Weights of a small GPT-style language model, trained from scratch on English Wikipedia: RMSNorm after each block.
Each number is 128 + 24 x the weight over the matrix's rms, rounded and kept within 0 to 255. Layers, rows and columns count from 0.

# layer 4 MLP down (transposed), 704x256, rms 0.093, rows 459-525, columns 160-191
[[158 132 121 136 149 184 145 105 168 103 134 185 130  95 149  69 126 137 145 119  97  74 124 124 147 150 127 132 132 128 134 155]
 [137 137 135 129 157 130  96  99 122 106 100 111 207 115 104 119 143 129 167 169 117 130  83 167  73 163  88 134 137 115 182 152]
 [138 116 149 143 118 186 138 128 119 134  99 136 115 117 114 168 126 105 114 138 166 118 110 128 168 150  78 133 136 104 117 126]
 [137 132 156 133 140 117 148 142  80  94 116 161 107 169 129 169 110 126 111  57 121 139 190 142 144 166 119 125 137 121 146 135]
 [ 91  99 155 141 148 124 132 194 122 181 161 135 131 125 122 142 116 132 147 109 129 116 134 170 122 109 119 159 141 137 165 125]
 [142 104 143 132 109 101 142 110 111 125 138 140 139 126 122  88 178 146  82 140 105 114  99  72 154 143 152 100 131 123 113 127]
 [148 147 119 138 140 114 135 119  96  98 103 147 124 131 145 119 117 119 112 112  93 141 130 151 104 139 160 145 128 101  80 111]
 [155 142 108 101 140 111 142 110 117 136  92 132 129 139 166 134 137 154 127 176 104 168  74  70 150 111 158 107 134 184 156 153]
 [172 128 124 205 130 175 153  90 151 131 110 106 128 153 111 148 117 155 128 142 132 117  88 112 101 104 159 112 132  97 132 147]
 [ 77 180 100  98 106 121 171 175 127 109 138 120 130 166 186 155 106 115 135 128 114 138 158 153 116 105 157 137 128 116 116 161]
 [ 88 114 115  95 103 147 157 118  91 163 169 137 147 163 137 164 131 115 131 132 105  93 156 126 136 151 167 107 111 118 118 110]
 [155 100 146  92 148 127  93  91 136 157 148 121 151  98 119 144 130 122 110 112 125 117 101 148  91 152  92 125  95 126 155  96]
 [112 123 145 127  97 132 138 111 143 116  96  96 139 125 130 166 123 135 177 142 117 177 170 104  86 180  80 109 127 140 131  97]
 [130 135 127 153 121  96 103 132 139  79 138 173 105 136 169 123  86 133 137 117 102 118 138 177 157 109 155  60  77 124 128 101]
 [134 119 132 150 136 138 125 137  86  98 109 109 154 139 100 178 110 157 184 117 170 139 165 160 112 123 104 128 116 131 139 151]
 [144 168 123 121 139  99 141 119 152 114 142 153 120 141 143 124 148 145 154 103 157 159 108 120 118 129 128 122 133 178 166 111]
 [140  86 145 121 171 103 166 161 147 100 138 160 125 113  91 158  99 107 122 134 139 135 139 136 105 116 140 120 152 139 124 135]
 [138 117 109 164 147 161 102 139 126 133 133 112 130 139 109 149 107 120 107 150 157 134 184 141 133 151 122 125 170 181 167 158]
 [145 115 114 151 149 116 128 133 138 108 101 122 136  73  80 124 122 131  73 137 117 147 135 115 125 138  95 125 105 124 164  87]
 [126 145 130 136 124 163 123 112 158 144 135 109 112 167 149 127 165 110 153 130 136 101 133 119 144 131 157 152 162 121 120 135]
 [148 154 103 121 168 144 149 118 141 124 134 112 146 132 154 181 101 115 127 119 150 125 114 110 115 125 109 140 117 162 121 157]
 [147 171 158 112 119  85 121 110 152 148  95 116 184 142 127 157 138 144  96 161  94 169 133 144 128 150  93 119 122  42 150 104]
 [118 131 124 139 138 140 152 136 130  91 154 164 147 126 155 126  98 151 127 136 134 132 113 120 105 113 110 126 111 162 133 122]
 [102 141 120  59 194  94 111 158 162 132 129 130  91 154 120 134 127 125 126 104 106 132 114 117 129 128 123 122 142 132 147 127]
 [133 136 136 124 127 127 137 138  86 116 110 111 123 135 129 128 132 162 127 151 103 122 152 122 111 138 173  98 108 115 124 134]
 [164 141  98 105 145 141 108 132 129 130 114 102  89 155 117 119 133 145 134 128 128 144  74 168 159 107 144 116  92 171 134 137]
 [163 144 147  75 127 145 121 143 153 105 128 128 140 105 104 128 164 108  97 143 143 149 139 118 132 125 129 156 103 117 155 138]
 [158 124 114  92 138 136 140 145 114 100 157 133 152 193 119 119 106 130 107 135  82 116 121 113 149 125  98 110 146  99 100 119]
 [146 142 130 121 146 143 130  80  97 151  86 148 133 124 132 143 128 112 152 133 155 140 145 137 103 164 125 124 137 154 129 119]
 [120 128 156 125 142 118 124 122 127 114  85 127 164 175 136 110 118 175 129 146 110 117 149 171 126 152  80 229  91 121 129 139]
 [110 103 183 150 138 155 124 146 169 129 152 174 145 147 152 109 130 131  91 152 144 104 131 153 156 145 150 152 127 113 129 144]
 [119 105 142 103 144  90 147 127 149 113 141 113  94 135 127 132 128 123 139 127 127 171 159  84 138 151 116 123 130 126 119 152]
 [118 150  55 108  83 165 119 144 146  86 124 121 152 134 148 183 145 152 132  95 156 107 148 152 123 174 165 131 100 115 103  95]
 [150 122 118 154 132 130 127 164  97 120 120 127 151 122 129 127 125 112 112 113 158 116 136 112 123 159  91 153  98 123 119 101]
 [131 143 112 127  96 140 161 112 115  97 127 124  87 117 126 139 107 143 117  79 130 137  91  84 167 106 117  97 125 136 140 112]
 [111 127 172 104 138 134  78 159 119 100 138 158 107 147 107 123 136 125  83 163 135 119 136 110 122  77 107 116 117 133 113 117]
 [123 134  88  95 153  67 128  95  95 136 136 116 110 110 111 183 132 132 169 148 154 119 131 118  87 110 146 102 129 101 136 132]
 [163 144 146 105 146 117 167 152 100 150 125 129 152 112 130 128 135 173 138 141 148 129 149 126 156 127 101 148 142 152 143 133]
 [112 123  96 164 119 142  90 119 176  88 125 127 131 140 154  97 117  77 147 100 143 145 124 140 102 138 131 156 165 112 111 177]
 [116 188 104 159 111 164 116 123 145 164 152 110 115 114 153 161 124 147  93 156 137 148 131  86 135 157 163 137 109 143  93 109]
 [136 122 112 110 113 129  92 149 120  74  98 116 102 121 123 104 135 131 117  58 107 186 105 125 127 182 153 121  94 158 202 132]
 [108  91 138 122  95 165  98 120  95 129 176 106 123 148 158 143 113 133 147 100 174 162 141 153 113 108 103 134 149  87 134 160]
 [176  82 122 151 130 148 149 123 157 151 157 136 135 140 128  90 101 106 164 139 132  94 108 116 119  95 144 122 152 154 122 110]
 [156 153 126 138 155 137  84 125 177 157 175 161 140 127 167  93 116  74 106 127 140 127 152 161 160 120 117 101 120 101 154 136]
 [160 145 117 119  73 170  81  80 122 156 176 121 125 178 120  67 155 159  87 129  90 144 114  91 125 134 125 157 111 120 107 123]
 [144 128 166  78 105  89  63 144 151 136 124 141 122 158  66 142  85 115 198 132 140 155 154 116 120 124 110 188 122 155 108 143]
 [ 98 136 143 151 152 162 143  72 137 124 131 104 117 179 113 119 166 124 108 110 101 138 191 121 134  79  98 117 123 119 152 145]
 [159 122 121 158 161 127 138 124 109 113 152 101 122 124 103 139 163 123 136 140 145 161 139 120 167 163 155 121  55 120 127 126]
 [ 97 153 148 135 123 155 131  84 109 108 150 163 124 112 185 128 160 147  75 116 151 161 145 127  72 130 143 181 126 115 156 150]
 [164 136  94 122 125 119 149  91 172 105 143 146 113 151 128 118 148 146 121 138  40 128 134 141  99 128 192 110 129 145 155 122]
 [110 131 141 129 166 108 173 157 151 121 148 123  95 128 182 140 134  98 141 136 146 125 168 128 126 137 172 141 115 120  98 142]
 [118  88 161 137 118 131 154 106 113 162 142 122  82 147  83 142 166 108 151 123 129 113 122 152 158  93 128 104 129 128 135  81]
 [123 143 114 122 105 114 152 109 158 140  98 136 114 110 136  97 148 142 134 100 134 130 131 152 120 146 163 140 157 148 148 145]
 [140 108 154 113 157 178 137 154 101  99 139 116 151  88 142  97 141 151  92 186 140 120 142 124 107 174 137 103 122 115 142  60]
 [125 142 149 153 133 133 139 126  79 166 169 129 140 124 124  98  85 158 112  82 153 123 167 120  86 127 139 140 114 145 142 144]
 [109 121 134 105 124  90 142 138 170 130 171 146 127 118  86 148 157 141 162 147 103 164 116 139 113 193 127  98 131 100 172 148]
 [129 125  86 130 133 107  95  91 129 148 128 165 128 134 103 147 122 113 105 139 136  79 137 108 102 132 166 164 124 143 104 167]
 [147 114 165 148 102 116 156 123 112 132 134 126 115 118  68 118 127 145 156 160  93 110 162 143 160 115 138 120 132 122 115 130]
 [113 116 146 146 121 168 111 155 116 166 119 133 125 107 127 154 131 115 140 124 125  97 143 123 152 144  99 131 136 122  88 153]
 [129 148 128 105 109  91 139 111 119 108 132 115 133 166 139 141 114 119 122 121  92 147 121  75 117 110 140 139 159  58 128 143]
 [124 120 116 109 148 123 146 144 140 115 148 126  98 148 134 113 115 120 161 100 143 145  88 113 105 128 150 129 147 161 158 166]
 [132 157  96 101 141  84 124 121 141 149 122  76 138 143 104  87 155 119 149 159 152 112 133 183 144 109 111 146 124  82 128 125]
 [ 66 152 102  79  88 118 122 108 124 116 126 115 144 139 115 173  71 140 127 117 144  83 130 130 136 182 154 144 145 127 102 112]
 [107  80 110 148 161  71 107 137  99 178 146 116 118  83  95 155 148 121 134 121 118 161 156 191 141 152 128 131  96  87 119 135]
 [105 139  99 130 160 133 139 183 142 118 134 163 124  99 162 105 130  92 156  94 139 142  93 119  95 127 134 180 137 110 116 109]
 [148 139 139 135 153 162 144 120 116 152  79 149  83 116 102  98 112 123 128 128 117 125 111  69 145 137 124 142 100 153  89 130]
 [144  92 157 197  82  87 141 119 113 110 124  94 134 124 123  97 156 130 115 130  95  97 141  92 123 131 147 137 119 156 148 152]]
# layer 4 MLP gate, 704x256, rms 0.0936, rows 460-526, columns 160-191
[[127 108 147 174 130 119 150 124 131  95 148  94 112 116 117 132 150 126 111 155 150  95 109 118 141 143 143 150  93 137  96 127]
 [141 122 134 178 137 133 150 140 140 111 114 132 133 155 104 155 105 130 141 132 146 114 126  90 150 102 117 107 125 132 147 126]
 [173 147 143 151 155 113  90 128 145 128 104  99 150 129 144 123 129 156  81 104 143 122 130 135 157 133 130 109 122 152 125 103]
 [107 133 116 147 118 156 141 157  89 136 166 123 127 103 137 122 117 114  87 161 138  98 117 162 135  94 155 148 129 144 173 101]
 [157 131  93 113 135 136 105 162 130 114 143 124 121 134 106 168  76 113 131 139 154 111 150  97 105 135  84 130 152 168 127 127]
 [126 133 115 142 141 103 109 102 134  89 145 143 112 145 165 133 125 122 121 137  94 155 125 114 186 135 123  90  75 109 119 135]
 [129 116 136 129  83 140 170 120 118  89 175 132 163 162 184 164 115 134  92 138 137 102 137 109 148 118 101 125 117 108 122 159]
 [164 162 124 192 132 112 125 130 113  82  89  87 176 161 128 146 130 157 133 152 107 149 155  99 148 115 166 105 144 118 156 156]
 [111 163 130 150 103  91 140 173 144 151 171 126 137 104 186 134 111 106 164 180 152 147 141  80 166 122 114 141 114 164 130 157]
 [145 120 135 132 146 117 147 150 149 126 111 148  91 118 130 145 140 140 139 174 123  83  87  95 176 120  82  78 134 175 148 136]
 [105 134  96 122 116 106 130 127 172 136 119 148 121 134 129 184 117 139 108 149 130 124 133 127 169 151 102  99 141 108 133 105]
 [141 147  82 139 152 109 146 132 151 156 143 132 163 152 145 131 101 131  75 142 124  38 124 120 171  95 152 136 131 102 154 130]
 [125 138 121 131 142  71 146 124 183 147 139 159 170 128 125 123 152 143 138 141 125 130 131  95 112 115 165 105 115 139 138 155]
 [100 139 155 140 107 143 128 145 174 114  68 118 120 177 136 162 150 121 100 126 107 126 100 140 131 105  60 167 133 100 118 134]
 [111 154 105 123 118 120 137 136 183 113 152 153 156 108 159 131 149 168 123 133 159 121 108 109 127 135 128 128 125 148 116 155]
 [110 117 118 121 123  90 137 200 102 132  94 103 106 139 139 131 133 138 140 184 158 101 166 136 159 123 106 111 135 102 120 126]
 [116 169 114 107 172  92 184 160 125 115 167 117 163 158  89 158 108 130 144 106 122 142 123 101 150 125  87 126  95 136 155 128]
 [ 93 143 147  79  60  62 142 108 140 126 164 130 127 136 159 132  92 117 151 115 127 111 138 116 135  73 152 122 107 152 135 111]
 [125 130 129 148 185 106 160 146 143 190 106 108  79 149 185 110 168  98 132 179 125 107 127 132 135 145 139 129 113 154 136 140]
 [144 140 120 100 109 143 106 120 138 152 146  98 136 188 105  96 100 138 122 126 148 118 111 140 144 144 131 127 177 119 230 118]
 [169 129 157 146 149 105 151 124 111 132 157 115 128 156 105 166 169 109  94 133 102 127 108 154 192  98 129 143 116  95 111 110]
 [131 109  87 151 148  91 139 132  88 113 121 127 119 103  81 121 117 113 130 136 133 111 145 106 108 113 132 158 154  83 138 154]
 [125 137 129 115  86 156 172 122 105 126 121 116 130  98 103 127 152 127 132 122 106 115 140 116 143 136 105 103 113 127 160 191]
 [141  82 118 122 120 118 139 156 120 125 115 141 164 160 153 133 100 154  91 113 151 127 124  87 132 116 126 105  81 108 110 143]
 [139 154 151 181 121  88 145 113 147 145 107 146 158 142 142 140 163 124 122 129 149 147  75 152 156 139 177  84  98 121 135 150]
 [136 130 158 159 182 139 117 114 120 119 127  94 101 165 153 133 108 116  83 125  98 101 149  92 142 127 115  80 137 131 139 175]
 [108  94 118 136 141 154 142 142 121 119  96 143 113 149 168 125 104 122 108 129 116 111 166 113 129 123 136 132 184 134 158 158]
 [137 116 153 123 111 128 169 101 137 139 111 119 136 132 175 192 128 104 106 142 152 156 139 109 128 124  97 135 120  84 127 155]
 [ 76 130 125  99 150 114 130 116 138 151  80 132  71 139 138 142 127 123 106 146 165  80 118 163 127 161 125 116 109 119 115 148]
 [119  74 168 133 178 121 123 163 126 179 191 127 104 143  89 105 138 111 126 153 126 108 152 110 139 128 142 159 149 125 106 118]
 [123 117 143 114 121  81 139 162 149 121 111 114 117 170 166 144 153 129 147 133 140 129 137 123 124 176 110 133 126 125 106 107]
 [141 143 110 119 138  62 125 173 167 122 139 149 162 170 169 131 142 131 104  88  92 127  86 138 164 101 161  96 179  89 124 129]
 [127 142 120 122 158 171 136 132 113 126 117 140 153 140 154 171 128 150 127 121 151 142  94 130 131 136 103 116 137  91 104 147]
 [115 133 139 106 161 128 161 154 154 125  97 111 137 155 136 115 121 131 116 125 175 135 154 123 117 127 144 126 158 137  67 115]
 [116 144 137 151 178 131 187 149 162  93 125 105 150 157 141 124 191 119 168 146 221 106 165 104 124 122 120 130 170 130 122 144]
 [134 138 114 158 155 133 131 149  86 178 150 122 165 134 183 108 158 183 105 109 109  90 129 144 155  87 114  81 131  99 160 116]
 [135 135 135  74 132 140 111 161 172 142 127 141 129 142 148 123 127 112 110 137 152 137 142 117 141 127 103 122 106 105 128 109]
 [149 143 169 136 140 109 144 139 197 165 140 131 127 156 123 163 141 109 136 145 110  87 106 136 106  88 116 121 140 130 163 176]
 [148 136 129 152 112 103 142 143 115 129 126 144 160 132 128 192 149 128  82 166 101 112 123 147 148 130 182 109 114  93 118 151]
 [ 92 123 127 155 106  80 147 170 127 126 164 135 138 175 125 160 103 104  70 149  97 103 133 140 118 129 137 140 193 130 116 150]
 [180 124 114 136 125 138 145 117 142 114 130  96 125 142 167 133 120 128 105 132 139 154 160 158 128 124 179  91 184 131 114 130]
 [126  91 163 117 131 171 111 139 131 123 165 128 131 152 133 139 150 113 130 184 136 128 122  74 131  95 111 130 157 107 109 139]
 [115 106 138 131 160 109 124 127 150 105 138 126 125 131 116 217 158 142 135 147 114 107 119 112 110 153 142  89 156 102 135 140]
 [144 128 159 143 157 107 162 139 101 121 150 125 167 122  94 155 147 135 126 108 102 129 123 117 102 105 194 133 127 101 127 128]
 [102 131 147 137 161  84 143 166 172  81 103 109 100 117 127 166 122 129 121 135  99 126  97 115 146  98 122 119 101 120 167 152]
 [140 126 141 120 123 112 142 115 121 142 168 128 128 131 119 143 111 118 102 150 163 142 131 144 128 143 142 136 106 154 142 156]
 [ 84 137 161 125  86 144 125 161 127 127 114 132 160 122 126 164 138 107 137 144  99  99 108 116  68 131  90 132 141  77 125 201]
 [115 152 143 172 139 160 150 122 162 155  98 130 155 169 143 142 112 146  96  88 135  96 126 111 165 124 147 133  90  67 159 136]
 [163 159  97 120 104  91  98 149 169  93 100 138 136 128 131 112 112 120 148 141 121 131 129 119 102 109 141 128 133 119 214 134]
 [ 87 143 170 107 163  66 157 129 115 109 100 154 134 123 127 120 149 136  92 136 126 142 112 145 149 100 120  95 151 121 154 147]
 [163 120 140 166 108 107 138 118 164 145 109  76 108 147 128 142 138 124  82 141 128 107  89  96 140  81 133  67 136 153 137 129]
 [131 137 144 136 138 106 164 105 112 115 146  68 145 137 138 148 129 124 106 128 150 169 119 151 152 106 121 130 136 122 142 115]
 [113 106 131 142  96 121 148 124 162 113 124 144 128 199 126 105  89 168 119 121 115 143 146 130 131  92 166 104 147 117 192 131]
 [108 148 120 132 192 113 139 152  62 123 153 152 122 123 129 129 156 150 137 131 162 151 166 154 170 113 106 172 134 120 141 161]
 [118 134 119 106 166 140 184 159 130 137 157 149 146 154 111 134 128 160 156 102 138 143 126 135 135 106 127 153 173  68 177 127]
 [145 143 173 129 126 115 179 150 157 157 129 150 140 174 125 130 136 121  99 147 140 142 129 139 132 129 166 141 115 161 136 196]
 [123 147 155 113 108  86 164 146 127 136 104 135 124 138 108 141 114 146 175  95 104 149 140 128 201 100 136 139 116  95 119 103]
 [114 120 143 122 129 144 124 135 113 112 124 125 119 157 142 133 123 149  82  88 111 103 110 131 140 117 132 119 151 118 131 135]
 [126 142 122 117 166 143 167 158 118 155 169 110 163 111  73 134 118 109  81 179 113 111 158 129 164 159 144  91  86 128 139 126]
 [146 140  85 139 145 138 142 150 188 120 139 103 107 128  87 155 133 131 153 125 172 139 139 123 147 113 138  52 156 140 131 104]
 [108 133 132  92 157 165 134 136 122 142 120 149 159 136 123 158  99 123  90 137 119 132 144 112 117 140 131  99 182 157 157 138]
 [147 138 147 110 140 121 138 132 124 120 134 143  97 111 112 122 110 139 149  96 181 109 132  93 162 141 164 104 125 119 135 152]
 [147 139  98 143 125 137 154 122 166 121 101 133 152 142 152 130 114 126 123 110 166  96 118 140 120 126 115 110 153  74 190 126]
 [133 149 144 132 123  92 167 141 153 128 117 117 137 149  97 108 144 111 141 109 139 167 181 131 108 107 150 100 208 147 108 158]
 [141 129 159 133 122  97 131 129 124 104 146 120 129 137 161 125 128 112 120  94  96 113 180  95 133 131 142 133 174 106 109 112]
 [137 150 127  94 173 137 134 160 149 133 121 135 128 129 104 156 165 121 126 122 141 147 141 151 131  89 156 117 147 153 131  87]
 [159 115 170 153 164  72 151 129 109 107 124 118 129 145 142  88 137 115 122 127 160 128 126 153 114 137 149 126 116 126 118 160]]
# layer 4 MLP up, 704x256, rms 0.0987, rows 460-525, columns 160-191
[[146 147 120 114 145 100 110  98 121 106  89 129 119 150 109 119 140 123 111 136  60 153 135  95 129 142 130 107 128 135 146 108]
 [147 158 129 162  98 142 170 113 122 126 100 119 141  93 152 124 121 136 139 128 148  73 133 118 150 153 114  94 112 187 128 183]
 [139 135 122 131 126 130 137 151 140 103 117 112  96 125 119 139 129 143 127 155 136 137 123 127 109 128 106 122 134 150  96 162]
 [178 147 114 122 135 168 154 164 127 137 113 130 149 146 153 133 129 156 138 128 116 130  91  99 125 140 172 119 120 126 129 120]
 [138 118 145 151 135 132 128  91 144 134 135  80 138 101 124  89 147 147 138 136 146  86  88 109 118 117 123  88 146 127 101 145]
 [183 131 134 119  85 105 109 185 154  93 141 108 122 110 160 175 128  96 134  78 119 137 175 132 146 125 126 138 167 143 118 122]
 [ 77 171  89 131 114 106 140 114 121  90 108  68 131  75 101 143 165 134 100 106 129 146 136 118 148 145 114 150 112 125 131 120]
 [ 90 121 168 123 151 113 137 145 107 104 124  96 128 147  90 131 150 108 149 146 138 120 148 148 157 129 115 160 111  91 144 175]
 [141 134 113  78 126 103 171  97 118 184 106 112 140 120 179 125 114 114 119 162 102 135 128  89 124 125 132 131  70 175  78  74]
 [ 98 142 139 103 117 119 143 120 134 176  86 150 112 118 140 146 126 138 124 145 194 138 147 117 133 154 133 111 175 105  84 151]
 [105 199 113 120 115 126 139 117 175 158 145  94 118 193 169 148  67  98 152 151  96 118 110 110  94 157 118 117 147 129 110  99]
 [ 79 104 115 137 116 129 120 129  97  57 140 153 121 127 174 174  92 138 121 108 187 167 150  89 152 193 139  86 128 178 120 117]
 [ 98 150 152 161 153 137 126 143 122 187 148 131 109 130 117 144 109 169 124 140 123 119 104 152 127 131 104 136 114  94 136 131]
 [149 108 139 146 124 125 131 125 198 143 117 114 143  98 169 141 136 141  85 139 109  82 150 141 139 117 127 140 138 138 125 132]
 [149 131 185 144 163 158 143 140  97 121 118 125 132 123 157 178 128 124 125 149  96 133 139 133 131 109 148 105 100  87  95 161]
 [150 175 138 156 103 125 134 123 117 138 139  99 132 150 140 106 106 149 170 136 160 119 158 144 122  66 128  79 123 114 113 121]
 [127 132 166 173 119 102 113 155 144 102 104 131 135 112 142 108  96  92 120 133 156 133 120 168 134 169 128 184 114 115 161 119]
 [125 128  87  91 110 123  83 152 112 147 124 128 148 139 115 118  91  99 115 137  88 160 131 175 133 109 155  60 122 104 124 145]
 [104  95 137 138 106 149 125 129  99 136 157 100 146 119 102 101 170 109 131 182  97 127 161 119  83 142 135 152 104 105 144  89]
 [124 109 134 115 160 132 117 165 124  95 150 125 147 128 109  63 112 136 129 132 132 123 135 192 108 141 130 189 159 173 123 110]
 [133  65 103 172 120 111 114 165 155 146 131 126  89 110 116  95 140  58  85 128  95 153 138 141 118  90 137 168 114 139 137 145]
 [108 151 124 104 188  63  95 130 122 140 112 118 115 133 107 105 136 132 144 153 130 115 125 120 164 108 115 151 137 141 162  95]
 [104 113 147 124 133 103 164 184 121 102 168 136 124 122 118 118 140 144 138 113 155 135  86 135 161 143 121 121 109 187 109 142]
 [108 121 123 178 130 137 128 145 127 153 152 118 104 120 144 141 120 157 106 150 142 115 128  82 116 151  77 151 150 165 152 127]
 [174 130 105  88  97 108 122 105 143 147 150 190 129 114 120 157  82 123 156  96  92 119 113 105 126 146 164 123 141 117 157 136]
 [104 141 142 142 121 147 135 174 109 110 195 139 124  74 136 167 114 121  93 138 136 114  97 103 124 116  99 131 124 137 105 139]
 [151 123 120 142 176 133 158 136 142 143 104 103 109 124 140  98 121 187  91 151 153 155 107 139 135 163 139 149 104 121  73 121]
 [103 133  63 117 192 132 119 111 102 115 107 148 131  89 184 136 154 112 109 131 152  98 109 103  95 141 103 160 102 122 125  90]
 [128 112  96 112 149 128 134 146 162 139  81 173  76 137  68 114 125 161 133 135 177 137 149 171 167 115 110 134 136 140 120 154]
 [136 134 109  90 131 114 102 125  83 141 139 114 111 114 143 109 160  96 143 126 117 118 133 136 139 129 105 114 147 149 112 106]
 [152 137 118 121 139 109 122  80 123 154 150 148 125  95  82 128  95 136 109 127 127  90  89 139 124  94 165 143 124 138 122 158]
 [119 114 146 131 143  69 160 130 163 109  98 135 103 130 122 129 172 105 154 110 128 173 130 166 103 134 118 135 147 125 130 126]
 [169 138 136 128 106 129 141 106 126  93 118  79 136 150  96 114 103 129 138 158 149 111 131 115 130 161  80 173 127 128 107 143]
 [121 143 105 134 105 137 128 123 116 124 111 157 114 118 149 149 162  93 124 125 136  93 104 171  98 134 126 131 140 125 136 106]
 [159 204 103 161 156 162  80 122  98 130  99 126 138 172 134 145 165 111 148 190  77 145 125  80  85  57  98  82 141 171 168 129]
 [146  84 129 125 144 151 144 150 102 130 131 175 124 118 109 130 142 129 139 157 156  97 136 140 149 108 137 149 133 179 156 145]
 [101 177 123 125 126 142 116 133 128 105  98 129 134 129 117 147 122 127 115 107 111 139 141 143 166 154  92 112 128 134 132 111]
 [ 86 121 171 119 174 137  79 116  97 111 126 136 158 103 141 143 126 132 100 138 129 144 135 107 106 109 102 134 100 164 140 155]
 [ 74 108 133  90 148 175 123 102 146  89 126  97 112 170 104  62 138 138 117 131 115 128  86 163 142 123 174 169 153 141 117  93]
 [151 138 124 125 109 151 123 131  90 101 129 139 121 115 167  95  91 159 118 135 106 101 175 136 138 140 120 166  85 161 119 138]
 [119 134 117 131 159 122 135 136 139 136 161 136 115  92 131 140 127  87 110 101 167 144 131 109 138 162 135  61 129 104 160 149]
 [153 145 120 107 114 106 129  58 133 129 139 160 146  92 180 148 154 150  97 102 115 123 116 126 109 113 104 140 129 135 134  95]
 [131 114 137 212 112 116 102  94  99  84 115 178 118 148 157 137 137 147 110 125 132 137 139 113 165 109 129 139 132 120 145 106]
 [138 135 157 129 141  82 136 138 125 183  92 182 102 133 108  91 129 131 134 144 101 116 123 116 111 126 118 117 113 145 106 129]
 [155 117 113 118 119 165 130 156 122 117 103 129 144 100 116 107 188 185 129 151 120 172  99 138 126 128 139 117  91 129 140 140]
 [112 127 158 124 141 121 127 156 132 161 143 115 122 162 137 131 169 154 122 124 163  66 152 144 148 119 107 112  82 164 106  75]
 [161 190 119 155 173 124 134 140 153 130 114 124  94 149 129  92 157 122 139 141 166 119 179  41 173 170 160 146 125 103 105 123]
 [121 110 141 173 128 166 138 162 188 136 176 153 108 110 164 117 132 137 131 127 130  96 118  97 122 133 133 123 126  86 137 168]
 [142 127 133 143 166 133 127 129 105 150 131 147 139 137 150 125 150 137 136 131 151 139 109 108 115  86 161 133 144 122 103 119]
 [136 172  75 141 111 104 115 124  96 119 138 111 129 137  99 131 112 142 106 151 105 116 129 193 120 130 113  71 122 126  97 158]
 [120  96 143 138 138 110 123 115 134 150 137 137 138 125 111  90 102 101 126 122 161 200 102 126 119 129 184 137 112 171  99 154]
 [121 151 165 163 106 103 113 122 126 135 109 105 165 125 120 139 120 110 150 120 128 137 112 113 150 114 136 123 113 125  87 131]
 [119  84 131 129  82 116 145  92 137 100 141 183 168 142 118  67 125 164 146 118 145 114  79  87 101 104 116 129 158 130 111 124]
 [153 105 108  87 152 144 147 119 133 123 128 137 126  99 149  89 137 118  89 116 103 161 105 119 108 120 116 118  97 148 135 133]
 [121 148 121 178 104  89 182 143 140 114 140 118 143 120 120 156 156 103  94 153 139 131 145 197 169 135 145 110 119 154 143 179]
 [119 102 113  93 113 120 117 118 115 137 112 143 162 168 160 142 121 126 107 137 117  98 109 130 138 146 149 104 110 123 113 160]
 [130 160 154 126 101 122 140 123 149 165 151 167 130 150 101 145 159 132 159 143 148 133 144 125 145 132 119 125  73  96 142 118]
 [154  88  76 147  96 151 110 135 150 160 165 119 120 105 150 118 119 107 151 113 157 159 109 139 125 130  97 147 178 128 100 113]
 [147 154  64 101 137 120 115 145 129 119 141 114 126 108 153 166 185 131 117 107 116 120 140 150 138 147 102  95 151 160 104 136]
 [127 125 143 145 166  76 123 149 152 132 125 149 118  99 133 132 103 136 114 117 112 138 161 124 145 132 185  91 150 179 156 144]
 [118 111 123 128  80 141 138 155 170 136 150 163  67 109  49  74 173 141 143 146 149 106  89 132  98  87 148 147 133 100 108 132]
 [ 86 104 136 147 135 141 136 126 125  92 164 120 146 132  76 131 113  68 127 106 160 124 127  90  96 142 122 106 111  75 180 155]
 [127  97 113  74 131 123  85 131 156 112  89 115 137 168 150 113 103 125 106 102 151 112 129 115 123 138 142 114 106 134 154 128]
 [122 129 145 105 107 115 147 104 128 164 147 135  99 109  93 142 138 128 144  96 102 110 129 141  85 126 131 103  87 138 123 122]
 [122 126  64 142  98 134 141 152 121 143 122 132 122 122 138 151 112 177 165 149 135 107 136 133 133 121  84 114 139 141 141 141]
 [130 143  97  88 112  68 135 128 107 127  89 125 128 154 166 117 104 121 121 113 121 118 137 120 131 138 139 122 159 105 149 152]]